config.toml
d_model = 384
n_kv_head = 3
bias = "none"
init_std_o = 0.00503
init_out_by_depth = true
lr_mult_down = 1.5
batch_tokens = 32768
Each number is 128 + 32 x the weight over its row's rms, rounded and kept within 0 to 255. Layers, rows and columns count from 0. Numbers have three digits each. The size before them is the row's rms in percent of the matrix's.

# up: layer 11 MLP up, 1024x384, rms 0.126, rows 201-267, columns 64-127
# down: layer 11 MLP down (transposed), 1024x384, rms 0.182, rows 201-267, columns 64-127
# gate: layer 11 MLP gate, 1024x384, rms 0.124, rows 202-267, columns 64-127
up201 106:084098118162113136098066176137168152173134138157167145114181129099171106127129115156145121143144117136155164116119115119207160112108117140078144139094110138094140088140109159093185143134097132
down201 104:100154149164154078163141164165165128174123120189081124157205123087174132141148113166136102145115102144134153116140152120098124073146050088176123073156147130119148131129061126137132107129153158
gate202 105:182071113124117121127114121109092087141156116167175164126137121115141096115093116191180142128154108124093110133135091091125098112124105111096165174108092132112186104111090112175138084095077141
up202 110:084138140109113168131076125103159108069222089134107051103122148138162147110128120197155156117182099141112122160082172166080121150127111168144110179045160110110101088160095110085184099055091142
down202 108:098173138142117161117156125124196161160139161150116144182108166134091138146116160124114034162168132144116156158169118163120113119123140109140125068162099144141080159175049169136147150121105158
gate203 102:095134111083133179152112073145152161166103117110128128135098116106127133087116134136089159201131151120112111151145171139072179124132126117154095156097168099131137178066154084081106130162107186
up203 099:145125140127100121112167163124097117102127111081137179097160140144116068187184066149133155138123169121033127108127114190106118173179120120089079151127070160122103087104144088128115104096088117
down203 103:159136179183138081152153147209125070131104114075109149097168158118093090182138075090101189126157143164120099180107182132165043120202106168156094165175123185148093116106055146160134111171142102
gate204 080:167117151076141130132149116095167188166076059160167114126156145101177121129117128105127121143133129093118125124103144148158149083153092145103086147112095067079127137149131096105116120125140131
up204 083:153158119066210115122111155129151143063170108119128170082111131131159122082112128080099122093138119110113087110104119168168054141144137052205108104135127084134171132090156073115082162119099111
down204 079:095104149121121115091112065079161141157112171125093087168191127134078131099083140130116099190087083073091113154075099131145139118137091154138102130106126059164125127173099130136164092105155116
gate205 104:080145143085119103188151141130128153133124098156113133118065098108124116151090158088153114120109158165114150114110102092111174137120048055094056182140141100119201103134099121171141108175117150
up205 098:084122146118049204152138113147160169123053145215107150099132127056110157155144111148117176105133147087139163155115087185153144126110138085150136149121106121191135092074116156159127149128131151
down205 100:087117112130124160164145135070199120154155099116135093157128120131105157132151108091109105152120122160109158161124058143119146136128133157094150224062107116092085086135104127135114120202066058
gate206 100:156156121125164092191127118061142155146154145112126208136130149109110089091115115143119151188146149120102107160079151124121105109176170185112131159161075160099146096147103115134105096159123164
up206 104:155119049147102117142160203145106045070176119136066155134122123145086151147136148139089175132147142134116112121100159173096129137056153166153102160162134160107144147118120194159133086169156144
down206 105:085066115136123191082105120118121133059169157073106151178119149128174167098084093139124173138127118152122115108144121178152140107124091100084105101163142176119208108127105131109067098112082106
gate207 094:115104125136135142144143132057117133086099164163173135127183111164136111159151129083183178119190132118144109128137185118137182082078098168165169049076121144118115102091122107141127170181155154
up207 093:124086080161133086180171161086127139122173089144106093130114112103118101163146143119187088137137117108122123040126127145037124105170103163145139141107102151062143178136161144143186174139079119
down207 096:082100128100091121112129106187141192134157120103166094150184174101120114115146171159120141165166140119156153087149103063163047081173142148108189142133133109157146164147123066157149124168115159
gate208 106:149156112088107101149128146106153126151111109154163133140130101111087113136132114130118113126083115142172145118069122102069073066130096172120104126112106159147156100181145131135140107134136112
up208 104:172171116117079148154126140173141144139114086139134089096131105108149151152106139201101110119114108142106141153196103180111092109174089183132137099112157112143092159123099166117100096125125138
down208 102:121080124136091120092125111137182129183142121078140209194103090150132127049153138126094133174127185085133115168124113064170181115100082124087130138131180092089161087132176136108179115073094199
gate209 101:074171136147087106117049102121177081153154141098109165132133134141099147142050089155138113171161126165166109144155149116109152178149178103094120139127079172135163189099089172120133129144116136
up209 101:192146098179091070211111143157166157150143111152184099154087124071086174111161161171133120124122147182137117167132122122135105090150136141134169144117101133119108138056104127147133153151131140
down209 100:092139100120133088111169114140110137157146126152115132140110064093114129148088117156098104057179133174125051106173119105116116116101095108103162159155108139143081106128068165103141132182116173
gate210 103:124108158174113150107094137105112112181152133114157148131092176122210182177115160087162131144078110075147105197076110123114136154135178110143087112080120147142163179148109151063132115167116106
up210 104:093089098093102174119136123097111151124183081164133116137141100124150165130113096155159078170100065110116158146180167071064170098127117116129152114170186087146143192133069114158140147150122096
down210 105:156157132103075096187172142085138161080157144082085118166109171149077118151122059152128125116156099153103139140110121117104121114125141082143124172089125148104145168079155100159107131180091096
gate211 102:150101108146095126171167138079119117084118145107169135141058109071156137126098181102112102167107134165134116082096111130181145181110108157089116122166159153118107166171177151141112185102128091
up211 101:130166178135132126120086127121150151154159153159178149067144088165210143118124167135142099126090123117152142146105140156158061111109153063096143133184111184107119125160123103155062085135155134
down211 100:144159157175147145116126092093112128125105160128092130114138139177169093165106060110138115099086075127137102117121129130128142151095177150079157146122118129138114119132180112079153120098076122
gate212 100:168109173131139115176117077144101109084119151105135133167088092161200103084106125094136122143087150134088121149122100097071127166144127143139132133110142226145113156176110132079141129126119120
up212 100:157138157152134112077126137139132079152141104138091162099153138129128116166214070184150124166109116094127133136154167179108104168120156118162162120095120074128132069153145111193114130162147112
down212 103:150128085185167151170157135137148075171152134150167115148101097157083149165108185193122121109154093123179174125100132161200083118141099151231135090094158132104127115142141136135127134101113139
gate213 098:164126119072156157067105114102114185155059168135103137103112108093066163152094092107100162152182156097137139143084112136123116187105103143151071177140149125150129147179090101112168102121156088
up213 090:080138075172133106118142112096065118147128088144163113210158143135107142117135065142137095164104117137137071133113144141106072114139174157108114106105181093220127113102095092168168158054138122
down213 096:179078003153124096103113098071179115175061106151151160150114082121124152142085182111123122193115099137196178098133104123152086123148152083117122147058055119153143145142157165131197103160071131
gate214 104:091088109086145149169103121191136104149142159125095151102149136155151147088123098143133146136107128094161201090211127132134097155139134147159119139164103102153162167128144137164118128081108117
up214 105:127148101094119135167149082200083055117115134105076147126156161133196140143049090103110136173129179100109146159192157137180141097146116137099090142132131154096152093146116127068124144104129101
down214 103:162115105093101131121083085127127128172082101107121174116142144096104124102082106116125176176118099142105149176145138075111088082176153130161124146107109159140119117147129176095103083099148159
gate215 107:099139136211117107117156154123112112141137147131112106122118080144151204117100098139149164115173075143082166136098119144123149097105129117082107123129142119081097114094112149052110115120123101
up215 102:181143148140149125135128126147144136114110132120145150173102103203177068181105199151113170110143113130128165111198072158141157151159115055112126129114171130145124103120099163115174139104122096
down215 102:107150136120115182142120090172145161056102095121091094132126122127128160129070181133125136186041074107153154103150109153153134149195160076140133168123158092137143138134093117159124176162145101
gate216 104:174161121158097176149138149131106130098197079082142158070112125106119133117135092140124101114108134150088179143147147068123164129123187126053105147082080153158107126054101191117090181067165142
up216 100:102140096112109126132081159131157209112139126121062104140084112154113088119121168097146148196082215099108092138090141141134100087137084095108172119130171193127147091129141155125222092109106152
down216 102:150091079086105136122156092244130126151087116054139130152047128082110150125166113075132107105106192162145139118139107088136115137149104105151100140171155084124104075109163150123155066114095121
gate217 091:111139092147157153128147117103132119194170119125177110149080118118152101094095128109109128132136118144086128176177141107137122170166120104105121132129128158126155138112159121128082145111153125
up217 094:114104120099173134097135139197088149083124174138152139165192097104205172095144138078125112116120079074120138120122101163117130169118174141184105085090143118115107105091125103128073152128158137
down217 092:104158141205160149171137117124084116097163098127105123079144119140098175125166173118165100132160176172113177120148162070119149081075083156102091157139105082097100134117161124108100124079127117
gate218 102:110088188124105082133083196158157200185098106102162156127117199104125079145090163105099116175111120073099150168112073136134169091103098116162133137156143135187159123092133162156077149148164182
up218 103:084093163152123181095088090101112137113193092151096165151121078102213111193130142161122175095150153101123107095106089134156118077072168181186110135137142124138086132114087133111145140150173159
down218 102:142091134144096166098143156114095113161133156127137067160112096148091158175109063147159193138144157109141118087108162134106153111109110111155094136086122127175129158077116173097092133094162088
gate219 106:118188140152158101183091132144124092147087163179141133128142099143142174058163093148147175128151097119140146195139152137072115119127152127148137180157119152075082136106186140206117127137167180
up219 100:186198114133200125180148099107191093116157180118159080111087076143128127163080153168139152095114183070135112144105093112163099136089160162091132104147108145158095139075122073152113097143103150
down219 102:179113122096174121133120158154132143145125118148115110091099079124120163109141157132166142144138188087133174159132180122094091114115095148105158096197034112127170200128137148163093158138218171
gate220 105:116111165136145134106165080134106141080135122097125117158096132161173129058175151085182176142095137128093129128132090098132137141133148078087091132174118152139100152160171143162105077131127082
up220 105:173106145018086119144130087116151155095180125099106101119115157108142174129137109104191119091158155129150116153107102136102094069195102116107123115124171146128131103105149134109145197066054151
down220 108:169127125102136103123100155108142102095120087063179150082054141160109160150108132154149159158133130155156139137148131134114142125158132088166129148190083155115154128119125136106126130095142174
gate221 099:072073088092110142094094119088110150080083118107132140125121138177100103134182094159195153131096132170115157107105136118119158103062091130182129135100161137128107077101147169062140101105115091
up221 100:110153088124136131181140084095129044091172143138214144128144138082167153190130158136168135099125171097120131146122080100157090144126146120127091075152149154179164110185113037111143103122090150
down221 104:137144102161140226164105057156100150179131133121099161105105109087047125120099099127112172183104124121133194159073163165132154135088094129104163127156111155144121134124105079140082089062128166
gate222 099:149127183129130117168070120158152179172104098105198141117139105155133128187138083150154138161106131128175187080117133170096129137080084096071176060112072100112133153058077118139148154135063140
up222 102:141092152147103159156159135106082213203151140113122100102086107121129096148193085120143087148152150166137115129168121177129063140154149114084090162077135069120158169115090124093167142057118112
down222 098:149143147157116172142142159134097125145166184183129112168141111119155102139118132191161094161149118176181149145132143161080111175123195197091134123102117100128112136101083127154146076133175129
gate223 106:083144122107152129057176137150109080140101185144118129117135143121059135104105166066082070117146132125142118137147164113163123114116137184116204138109121131136126141099132190130111169154144149
up223 106:114118206130105194154139148213129132077135199223072106072108128137119152087129063159117097121112133141147115135095107135101117121125134108119158134066089141108132183161120137152161118084149114
down223 109:132151168125118100107171177130127159112179143128135169175129122129115167121077180154183128113095098098105128091134087150137112123123141132064149125143156116143193116154148059216080117133166131
gate224 103:106105094136105111093120186134154090095063114183112110105162094161153152067168193094166173153139136189118198143159113110154186126169096113181142122083094073101116139128054105122167131109127160
up224 106:172150143086132093134114110102095180084132108097159205128106098195174143101101124128099126172126111112131128117138129152089085114162126166191145110174063126106068175133096124143119122149139155
down224 106:117173119188136122148122103082059156091119171100153150159088128161177166139097179159103093127087138122096121188114099160125097129125150094143109079069089143058133224128128184085159098136137120
gate225 095:162147154112094080061130151101142163187088212197166098106215099127196107103066126097146056113157109100094066116090176115138112120147125066130169122154139128161135121115098134138133125142142143
up225 095:126117111118155156158139060124164202144151136093156136125156119104184105123135148106113099105121062117050094128110161104096129159179109092173133081108151182152099171142153144165125156097110102
down225 094:126111105110143085149099070116172143139132127104152110132158109096135147130094096105107131103160145070117113103096142115124096102169094112125097088152086123126186111175139070186145109117158131
gate226 105:127114141079073145153100186093105095146180200116149116152122100050134160156113135143189121142128167147129207142086148149053150113188124131171158185063111133168105133191142144120169157105124171
up226 105:162183125182215075087123159121140170171054125189069058157084151186071104139133128109086097160122079083187107130147140131158124127143118107140158218139136083111119134129152162160126138142133092
down226 104:113106171163157129080194112113192090180101111186090095069124118107107078141125137134173050046126118059152133194173102111144147129047140124076216135138107084078088156132159120142194083131110140
gate227 093:135111172163109132107134155170161173124098117122106174061113080161155104134167151121077154066057125028172118098081148122153146117099175138134177096105058109116161170130076087150099049103145143
up227 094:088094137127102148092112138188137135174104138122103116081031128143140106153171150073140156080143139189175093157138118146129135130149077137083102091113125112080187120135143115116099150129130142
down227 094:136100120129137114126086107188155086171134085106160138180131105105112100120120107102090056129106090176133127126147162175183100084150172161098102150110128118114112100128076135158076131153122140
gate228 101:115173133177064116114165116123126113177123141146093153126101163118145181097104203129111134155106163134176156114141175113129199142124127173141139105162109100156167171118161089097133182101155111
up228 104:129103089143105091184089175144107169110099113137086127109098147144097130113082077123080160103150117108081128112119117147129161141116131083108099118103192138125108086136112165103090097130076133
down228 103:150101161153098148080158131222082168135059081175130146153142090123124122164123056087125149132117117113121177178128109114109100146131135116130142124111164127168130172140153145122110127138107140
gate229 097:094141104126092100100108093157119138109105075079104132140141146089118221100138109125165093070069068080137128130093133138079127082163176108074113172156120055089152178120149198142107115152178183
up229 102:097105189180109147083145111140145139129103135119199107119153141159131170086134132100085117184144114096147111083120161159137105130117139114091135134116106199108060101141170102163139141159108128
down229 094:140108091137115146083088143113162087141082104100167087191106136141152123067137100066109175155153144139136098118109081110075177187189147176066135133163128156165159079168154130116140140164118106
gate230 104:050186077123155145068084141107141113126123106149137136058162141112131147171114120148143118122146160084106159079174104115065136166186138138153110168153080173184113203131107079150078169141153140
up230 104:146165120157096124100089081100087100148150163128151143156130131115127134153111193123120106080128123189109115142149158146107165171079118143146113202141096136122128203123125135153095104072111119
down230 101:204202129099073075092139102120132127133087145171122132135148122133156160114062163080130116118162158129152153130178120074115125119158115146126110144138124149125060122069146177152143179118161098
gate231 094:135147136112100158115125133139190102101148121088135182071173165145135140131106135156136105184169112149153171195085067063154103126155155132151132149137156091112151154158115146081118112092124133
up231 098:130170088101127099142113142059127104123125130140144136158182138122149139057176147146092107116101107100156118108199155078143162167095108124167136157112112132113168132111189143078067095144138106
down231 096:168147172149160122101161111106126065096119089094142149177129146147144117111080172127152160150112053144136147114117113109140163135130178110107117161179117148139080166123133099175146164078189135
gate232 104:108147147097154154147139139067155112163125145145153203105128074093148163123089122158153170131136139169133135130141143120066121158105123093139131173169104163158142170117063150134181105161107110
up232 102:091116070105096118226129147161140072084159109125202159112116165069128187056151151121073119145129126108129139157084091119164131102154078168163148124139217133143147101091091176053113134156141112
down232 101:199133126124154099141126102091155094114103191095138095182100146102099087109150140066126098165077094194124118132077166132073107171218102173145108109125106115116118092132147098115061110174092156
gate233 095:149164115116157102120112166145112087122166165141127187141075060146160126119176111134098079140167123145133081132136099159104199124070134080091104051153168094100094125159158156177122118136083171
up233 093:116167160139161106026113075152132073167118146109096133149161097100111149117135101150130101096101115101118107111147149133107150196130167090084119104097135082154115122132095136169127094174133133
down233 094:071219165100144122150094199155133084093095158141143179043113117172175151126162140088094087097098147085107121128097118135108094163119166093161170124121099072211113174138165170116099142063091110
gate234 097:130156087178131141099137101089121122153146153145172155155124139109080130147127128088155203154049062163182122139129141115085147110076128113127106199167074148070093129088126112170103128184159153
up234 100:106160151160101129179077173145135113148115154133138156142187104163161127128181126086080224172109059169125123178094184147053112076111080162140088080072169125095160121117184137114096106171163181
down234 099:117117174121140144129155076100088088144098132109156135101142183167153134109114126159135154124103152134162150189165140165092115105075127188139151058117120144122161172225152129124103112182095105
gate235 097:135126175107140044138137142115105115173131092172137176092159192168130125135140156109169114086110130143096095140144120115120178104110155092141147142125170108137098121133091101166167135126144131
up235 100:191158096114156157113074154130118105116144061130154135170125092133101146161088102123139104139154151161130141072127151102107095115122074156115150118079120133146130117116145077159166065131149143
down235 101:132123098193105176115088172173105126110135076129155150129121098167104114161149129163159096119132125118138118128128157161134082165153097090150133113109127126136100117156131126090169139172087072
gate236 098:071204140146129110154153111141166069114146119075182081149087110136109155136126088160105171116072092097120148131110191115179155139097131122132086143119128145136182111113165080152126147142149132
up236 102:069106080169087131198163125106104118111100150118120125071067118132112153111096124161143181115128134163065150165150152118111118126171160175111083144169145165180147157057141192126167089132147162
down236 101:120188117152180106142121083137133085161212111145137105092140122107151129089118123164183147139077127096146174147064117104131174107164122126098115168160135119096131073173199163184166110151181179
gate237 097:141128137118136132168140149088148131136126138149122165130138157190203100146147139160133101181077131123156135105118091196066143057157094137096157101145113110131162176181133129108143116161126114
up237 094:103132126113117134147173109141111134163137137145170070095100120090064166068158127092141056192140194116174068131084145131164126143137143176159092115069137109136077122084146122114144148138112110
down237 095:116128100153152111184118110140140098119157209113096120167093158190144170171113162146111174157142124135088085122096127099116137153154108099206130100147121167133158125134125202156093117161161113
gate238 100:137113124211122135083116190120129113179098168133126128150094189148135130168175151067092139134087147111076137141099122180117097151163154157146149128151085088120144150074108165134074161133155111
up238 102:109124131099116072140129191113139104074124129148126110157114160141154155110144153131178112218128176116142084144131125079138130081122109156108099173133160102132092154124131151117126161127169136
down238 101:110138059086167129097187163114129155093102075132148145108124094110138047136085141149144150172186117108112132165180106120083159118114097145138151151150143133092118156167172162083151110107150085
gate239 100:109137092116121074154103092101128090143135190128120155133075161115136121152130141091194118124088126090200149087123129158073099109134117154113118156097185131062106102117145168141073097094210082
up239 105:113144107124136144099138120154131079187151045189135102107096171125114204148153150153123151133121169123152128138103180106122140167106117058116106134106129120109176121130191162170106149126135110
down239 105:096131115134153081106180167140116178129112159119180181115168108045068131175104089132106161115119107124133085165166087142092150121084148047154159123184168171069152166075118132171076114112165107
gate240 104:097215102128084098093091123157102086065172139138140170143134129114133133127142180059100165128128112112072095122117139162089095107208147158080065067113079093129137146128129123191131050134105195
up240 103:140134108182137128107144134073171100137135067101098085155150177127118105107089127171136081136109183201125088133138121114220134173075091122082099138094159146087211088133142130129152100123160112
down240 105:109156175089131126123099108158095192149135053113125066151122153164145157140095095128099110117111121127077165090137159112168163190117089108092126152161160111018182106119177130108091178092168097
gate241 108:130162100105205138099122139086074121128149146133107198118122129111133125187148177081135082135116168113150121104169149096095097109105139194195171219223047088108150118145104141080077185128129117
up241 107:143174135134111106138162104170146113149076073124103145121096137055140168095106166085126098164075095110123136097086123153127091120164124125161124133099115144110117121138137093129116121130119116
down241 108:138123133106092121107112064096077134068071091118120121105097171130147143145123163068154140100087107098167116182119154112093088106157090180164090138100141155125181115132114160103127110129092099
gate242 109:086121149110106081155089117086098145149072163143170166163153143090162179110112126109133099125096134028148145104116126063129127127106134141184150168110139126130134109117105145111067130146142155
up242 108:138143168110115162105148119185187104093096075139119077180146119174135138075117145123080054120119142136216131061151124166140157156174124145189138161117119102127148087179113124138136111154135129
down242 109:141129128160124149129134117208121117081123076132113091165167137129138161123123127115134148125118130111139182151146142103127138135106138096162119155145129120158184152146071196141164152110133108
gate243 102:065144085107166112107136083136136128147151166149151133093171178140119121103191103132150126118136182122150154105131151119121102155170062198081096076108098102122100120136143086165154163134117115
up243 100:127183115119105160106199109079138165131110066098162158180128128140102168175107096115111169107119207115153144115102134146110068153107211152136105115127101148077092109135159136102154110077110161
down243 100:131115068092046142124156113142112127130112148170138129188149089139150131094130120119095085128101121133107141143091152105122137088151161142141156145086064138080133106186133141115145099174171137
gate244 099:147122104133148134105112147162140136171140076091162184170096186080072147155117132165145144093129209146188163000119097093181128107053167097132098167116116113142154117091125115172086123141179150
up244 099:125171160182101114087139160131172127125173157109160161177134152110142154158129092151126095073123165072113168081134098075176145125153090133098115141171205093111094152111055167153126163131092125
down244 101:089086028159088144142123184117121139126192089079161181172118177175105151144066069156107136124082106054170126105076137089120102096168109135097046153152101108136085129157069148169111175074116124
gate245 104:110164175122083159102159166081125073144122119143112116152099098131090106169094177124122105088149170153201180115104078128168084134066106117115099147126071149065125150081096172132171106146159145
up245 103:138097122119142109131121112117184097144192160142087144125060144163106154151106088171141132112149146140139158127091079163130132145189086129090090173098165207102159187069129132126111168073121138
down245 103:132056129168172130095137080082110115090110090096150128090121117146114162134103105114142163109162129121162180138056118072149198147137162134142135166101155115110058142149131098140152180096045122
gate246 093:134114183101134135100177116157106114112095132131154123110109185161151160199049155121133155086073116117186052174103106105145195148111135137139113149114107144075180177118126077134098116121141141
up246 093:142055160088136086121142154085106062098169082095128134083156116161138138166168152116156121114142088158082164118064098108069142074137144144136145133098095083107135175151144139063039116086143084
down246 095:097164113096091140080045114104162186139109101123129123128170168173102159158119119130140159119118137136164102059187100048159070123127114124071148132097168108107148084123118130100164148086147101
gate247 093:113162085105102111134098138086145129158077166126133158153117134062110123161151153126122122144168154105103115078120162134126156107145140108152096163155168078154127165080171120117090133116141116
up247 091:101151063149064147100072099121092124146201142145129155083058111118124118115125146114055088147110116188114103184119113107184111148205165152127111124097135102139154115120140137114095177115192113
down247 097:066166152148131105118172189117151118180140083186152150080128115166122177127116133158123123164151143242173067077157142149145052093184140127099172113160111157123077081101112106145096131133204181
gate248 101:122147096134079126152070098092119134108145108137130160144129146121132187148088175154149056090103133139101153150078083175120127104135128163168134112193110098195094151167088212126088116174145145
up248 098:152147125178096126173172165132102066164137182112156121123150097155113121165148076078127131099137132148152123124080075158139130155114201108178148091159052150135149057131139116084111083149117122
down248 100:090081116151037072160097117135161114165065112143105083096176184101193099086115118168143135174096117119123084129111086103130128048098119094129136121110077115085104122119078122094067122127121122
gate249 096:140214103058124138141160158168128194149124136123125111178158123142135041145112181137124142160162134069124097079129121161123077054151128169130110131163165119142123149094067123174155100117169184
up249 096:117123083092160088158167123143123140178112122099077141112134116099148078126119148133188141101134105080132120128092154124172128178127150164156158117181161150089180096152084088152130172141139075
down249 098:128164096146203102124128094149140080154130098126122081120158130136124197098107083065147138131161172105009139073079162108163158172124140124080147119110129088097146120095090161147179181096077155
gate250 098:106184155142128124100105122138079115185127078141130127143118164251143192119134180153137117171118121097166089128115158195126138107117141135158145089052161169150114123135091144168089137107151200
up250 103:153150151093141125079102157147137182166163083191108147157131155147188099139208118103131099085128118132096100150190158146104116147109099113166049109131172151086135167128083124135107098095110153
down250 102:136120128135134142145077161106127152062134077162150148139123148157115136201163132150135119081062152122050180148153131140098117122169137196173065119101081129135164078125148151116088062085170105
gate251 095:148148145173163114119117064136036089087074100123105065113109134105147142101121159158142126115211180109107136112070106130102162131120130148135124128142138131081087107056144108140181191112099145
up251 096:185142135145013117181131088097127180129141160098160081130122082142159110114110104171150149135110153111103111100095164112140108139112125130163094133062112113075155158163148166110155234099173154
down251 099:155172102117158071163146163059164149071124132076102093103192113174166079182149172131138142209192159123114133095107097050177122110096133087158150144138173128114197095140175068132153139095185130
gate252 099:102142102142079139140142117100156119110132117139165095124117125097113130093125166162178156139097182199117087125131105136092098133192083098177132125160093115132164122159185103136133106126179197
up252 099:126107127127139114081099127127180153140130122129089100186157155115113131116122094127106142105178159169204155124095111147160125159108136129116088099092112106101091153133118148080143184151120103
down252 097:090138121097145145167095109107115148131113088106180133116107103146145137135177126115136109153155077049150141089137111120159098104175090136086115134190136110189155186129157133185083226149132128
gate253 098:108170083142172112062126146143098127086162086147167162116111073124172135114152209147108133095101138117124090134091098122126108096179159129130142068123081099160148078061111134108155163103113132
up253 100:129049136138133204126161118092073146093117157102104051140134113146115061154161126137110162107126045186125190114124156098153144166145157143123124139132130096105084152121125050135141097112171094
down253 103:144118146132075138149137149087097109126083204142061085177141149128129129177149097114101161092031091168084106112126105122084128179111059169115082152135133165160170154062127094108169119110145147
gate254 098:179125145160131127135118121076141111144128120111154099097093133170142117172091082147067102122138097111068145221122146099154161131092080137096121073085130181142152090096163181148118128175190129
up254 099:129091125105126135092143099125115118140133168149114067112086166001147164115147125121062138090126128171165128106094133168114105152075158161164146069111157101173126118162109134100113164142091138
down254 098:113146148132156127107181116192129143078129161110115123090151111104159150144178120126147115137116170197115100140164122160104119162154111130084142142125145120090177163110049117104136176104151168
gate255 103:092078115047131154168110148144102091102077166115125099147130102111150188153197159114096117112103131158143107128165075064097081147119085140143119129187133153163150145140133138147136092170151139
up255 101:159158127134153129127154153186126161094145167159121144150152115164134116163224131102153178132182104066128155046159136097150140128133162156092143124098110193146115137128140133086206126117103085
down255 102:137109124140201074112152134120102234139121115107157128106123183187114103081132089094147116135103062114084129112085110135108133155124093052070137134133086157114151117102130076101145151181076176
gate256 104:166114166164114113117177138087129075140112103129131187109074122092131104127085159155159103130077134202168174164052155146096141166176085154135122095149171131177104145184155132142103106141089162
up256 104:187128122114077142143075167149131176128152149114129124134092077135101147132194126139154140116123139187144202078134104118104157073139129142128136153138104125101167169158081150088162193154162093
down256 100:184175108091076180156149119108046110136111184112138123163104132191047149151149165091211132147110148143102139086153129175075176115146169183162121120074073101086141074139160150132155138135134122
gate257 095:139107135136143161127130150115098107118092093102083114202091139184146119130131115129124111148115190137139119242079135133147146091161102123126123165129103075079151145119114137179137091106122100
up257 098:189126155095102151125120120120109154146128123126163139142125081165175163163136165170098124158163127172164179177084149138172130158168086127081127154091186122089082145127113113088143086107173099
down257 100:202172094106126106152148128097110139180076114131115109103104119136164118106136145073159060160151122147129152116192091159155150135182130141112143125209138099167125152117150166123155117113127092
gate258 098:108127106095168116118156079101109118103125188149109100149109141100136123108118124088131138092099148134145170080084084102141199164093148141165097054069117157122134130139121121117145153068177106
up258 099:147118126122090160118123180112139113207092118073133089092117137153149114128116170140135142137058161112154188153140115145118090124156117200137156113184182096074193141143188136096094152111206147
down258 100:069091160105090115158189097087140102134179117178128155133121215128151069134140177165129133100176155104110091119139101180151098072109098158103131118127156106124076104110168120145127154114132160
gate259 083:135085143149202152115114130092102139113152097070108099082090128165090128151141148086146138175143101101134149160199155086131132198130115144162140180153114087113142114094088133147127150110135110
up259 084:146118106117122066114112128113121137160136119104144124135202104142126166145095139160144111119091082147193156117142137155070121020122121131137158106160111110135065093129183155127180139152126160
down259 089:125155109153099152168129148141137131127147139146039167055131134098155163143111170112117021098105128131164155102129120124101205131125156143134131137106122169073118169138145095150068160150156110
gate260 101:126153100155108111164069089115147082142103133114095019216107096121133122138056147150136184079176159131217117147092189093116130137133134122174127157145135147090066089116123086156087201149117118
up260 097:165128103153185116135143182142135103173118095197167084118166139177093130116145119137113088115142159138146095148141117140143104109071194188125144139139182124154080113129130171115100148149151144
down260 099:186119167081106160119074129148121118152110170085167126122112106118153106134152070112157106074128147158126133157112073105122143117092116177140162108181133153153082106116142135090154157122199127
gate261 106:158112178141116124109098098177104182144120092070144200130141133099124148137116201141118164150130148071160112120118126135076163106156136046112132155199158197124131144152218154172116182120125133
up261 103:007139122096164107151171151167116138120085157143116206169103167121138064138136170113182134163135168160142122140127108156077087144145215104176134148174109142148109112178077109131121099169119176
down261 106:137098085108103067120153143140132139138138150091148160216117137134071152106088137125128127174139142066161135135156117156131072180142160183128131142103112119122149153131077130128141141135206160
gate262 098:149158125171144145152167127150116130067114140124111135116074161097129092132190150129156106150088112061138098110122142120091104191044134124126098080172156153140137109115148135106129103158108166
up262 100:123099192153095149183109113184143141169171136105092115093159119147098129124081120155165118112113156171148130175105183158156112160136102200085124135175135142163109124131131145163139181119118132
down262 098:103088081157143115127122133149117090166080165116134144130106122088115153192116112127098139120092123182057096091154133099125115086151183127082170066119158173180079076163129130114115100151092105
gate263 096:152133120137120072073162120166179123147116090106128129089067049173117120113134132132085098162151171104139112099098151141183153133138096160141081127102067175217147119038131178108163173089115115
up263 096:203127060140121118161135114094111131107172135147120165098136125117129164117090137108154143097182111102166158135185166120113170218098145128068178141114093102110164113139138220142127178215104126
down263 096:108129145134131155072192127122152161164179107126102128171127095075137194073169141202142140099145136082125185135115151115153157100122093120175128125135155164141102086128142131150099121170140095
gate264 101:120152139148129170122119125164132115154137137111142105136094140150089217075059151161185152147139184102164151176141138111084150102109144107047101116123115187121049123115073149144165151070106182
up264 103:167115194148168104134175135135145182099143084202150064137096138125119163159098100146157091098086126128142093125121134197104106144137165117128167147183114132166217188141118131127142103152131218
down264 099:122185082173081155129149102137162162222123110148120115096131094140119109079161171103066157106097148207147132156078154142080096120142085154152192132157138138171182120098126116171098136143135169
gate265 103:157163184139091151154082090151155142151135099116103123145153073184090084125164149134145080098133135140119173104075159147061083155131121120164169133184142062146136139181150080119146133159168120
up265 103:095155153101130165100116166104166132163109138116141147074175124117087097151133149096145201154167116137128143114177184140136091084094134174135150129157085115112052094138153153080131131144129145
down265 104:122163161107144126189147128164170160177108139157114138189124130094113124150106128132146122131145111156075100117137158120111051128123123117177133109133142137114082090147202137161107119122126093
gate266 099:088128166128133135149126114133128128129205133154094104092072091160138173123172141113060070067092143152123131153155091124083119136116160121143127150114128173146121165128197147161079124092121148
up266 099:120167144149155158097111080183141113130100082178109112111207165088114128153119056155138144099124180085146070097132162178151114129102127159231093152162189145120122129195093146116077140093054086
down266 100:086076090079100145138146141074087130187142155165168129156154160087126100133177120110132173098207195154159116114060135167122094095118128120144099153115129135103137132161123144149141112095098123
gate267 093:160133111170133103193152109139120157168102112156154138100125136174173132136088114129164101127134105100097146124116052146130115122171112082099088160179160162116179207131145120120120128141145115
up267 095:119096121144061193064115107175131125119103136075146072146090092165122131078100136123117134171169158100129150196118122150136075101137067164130151165130078123075114123159118100153046135138092103
down267 093:100152104139119183099138115101106120119134135127128132092082101092144093123135152076131124100164128168096175167078122103169144133111101079083156163089154059122231167143055107073138133165117151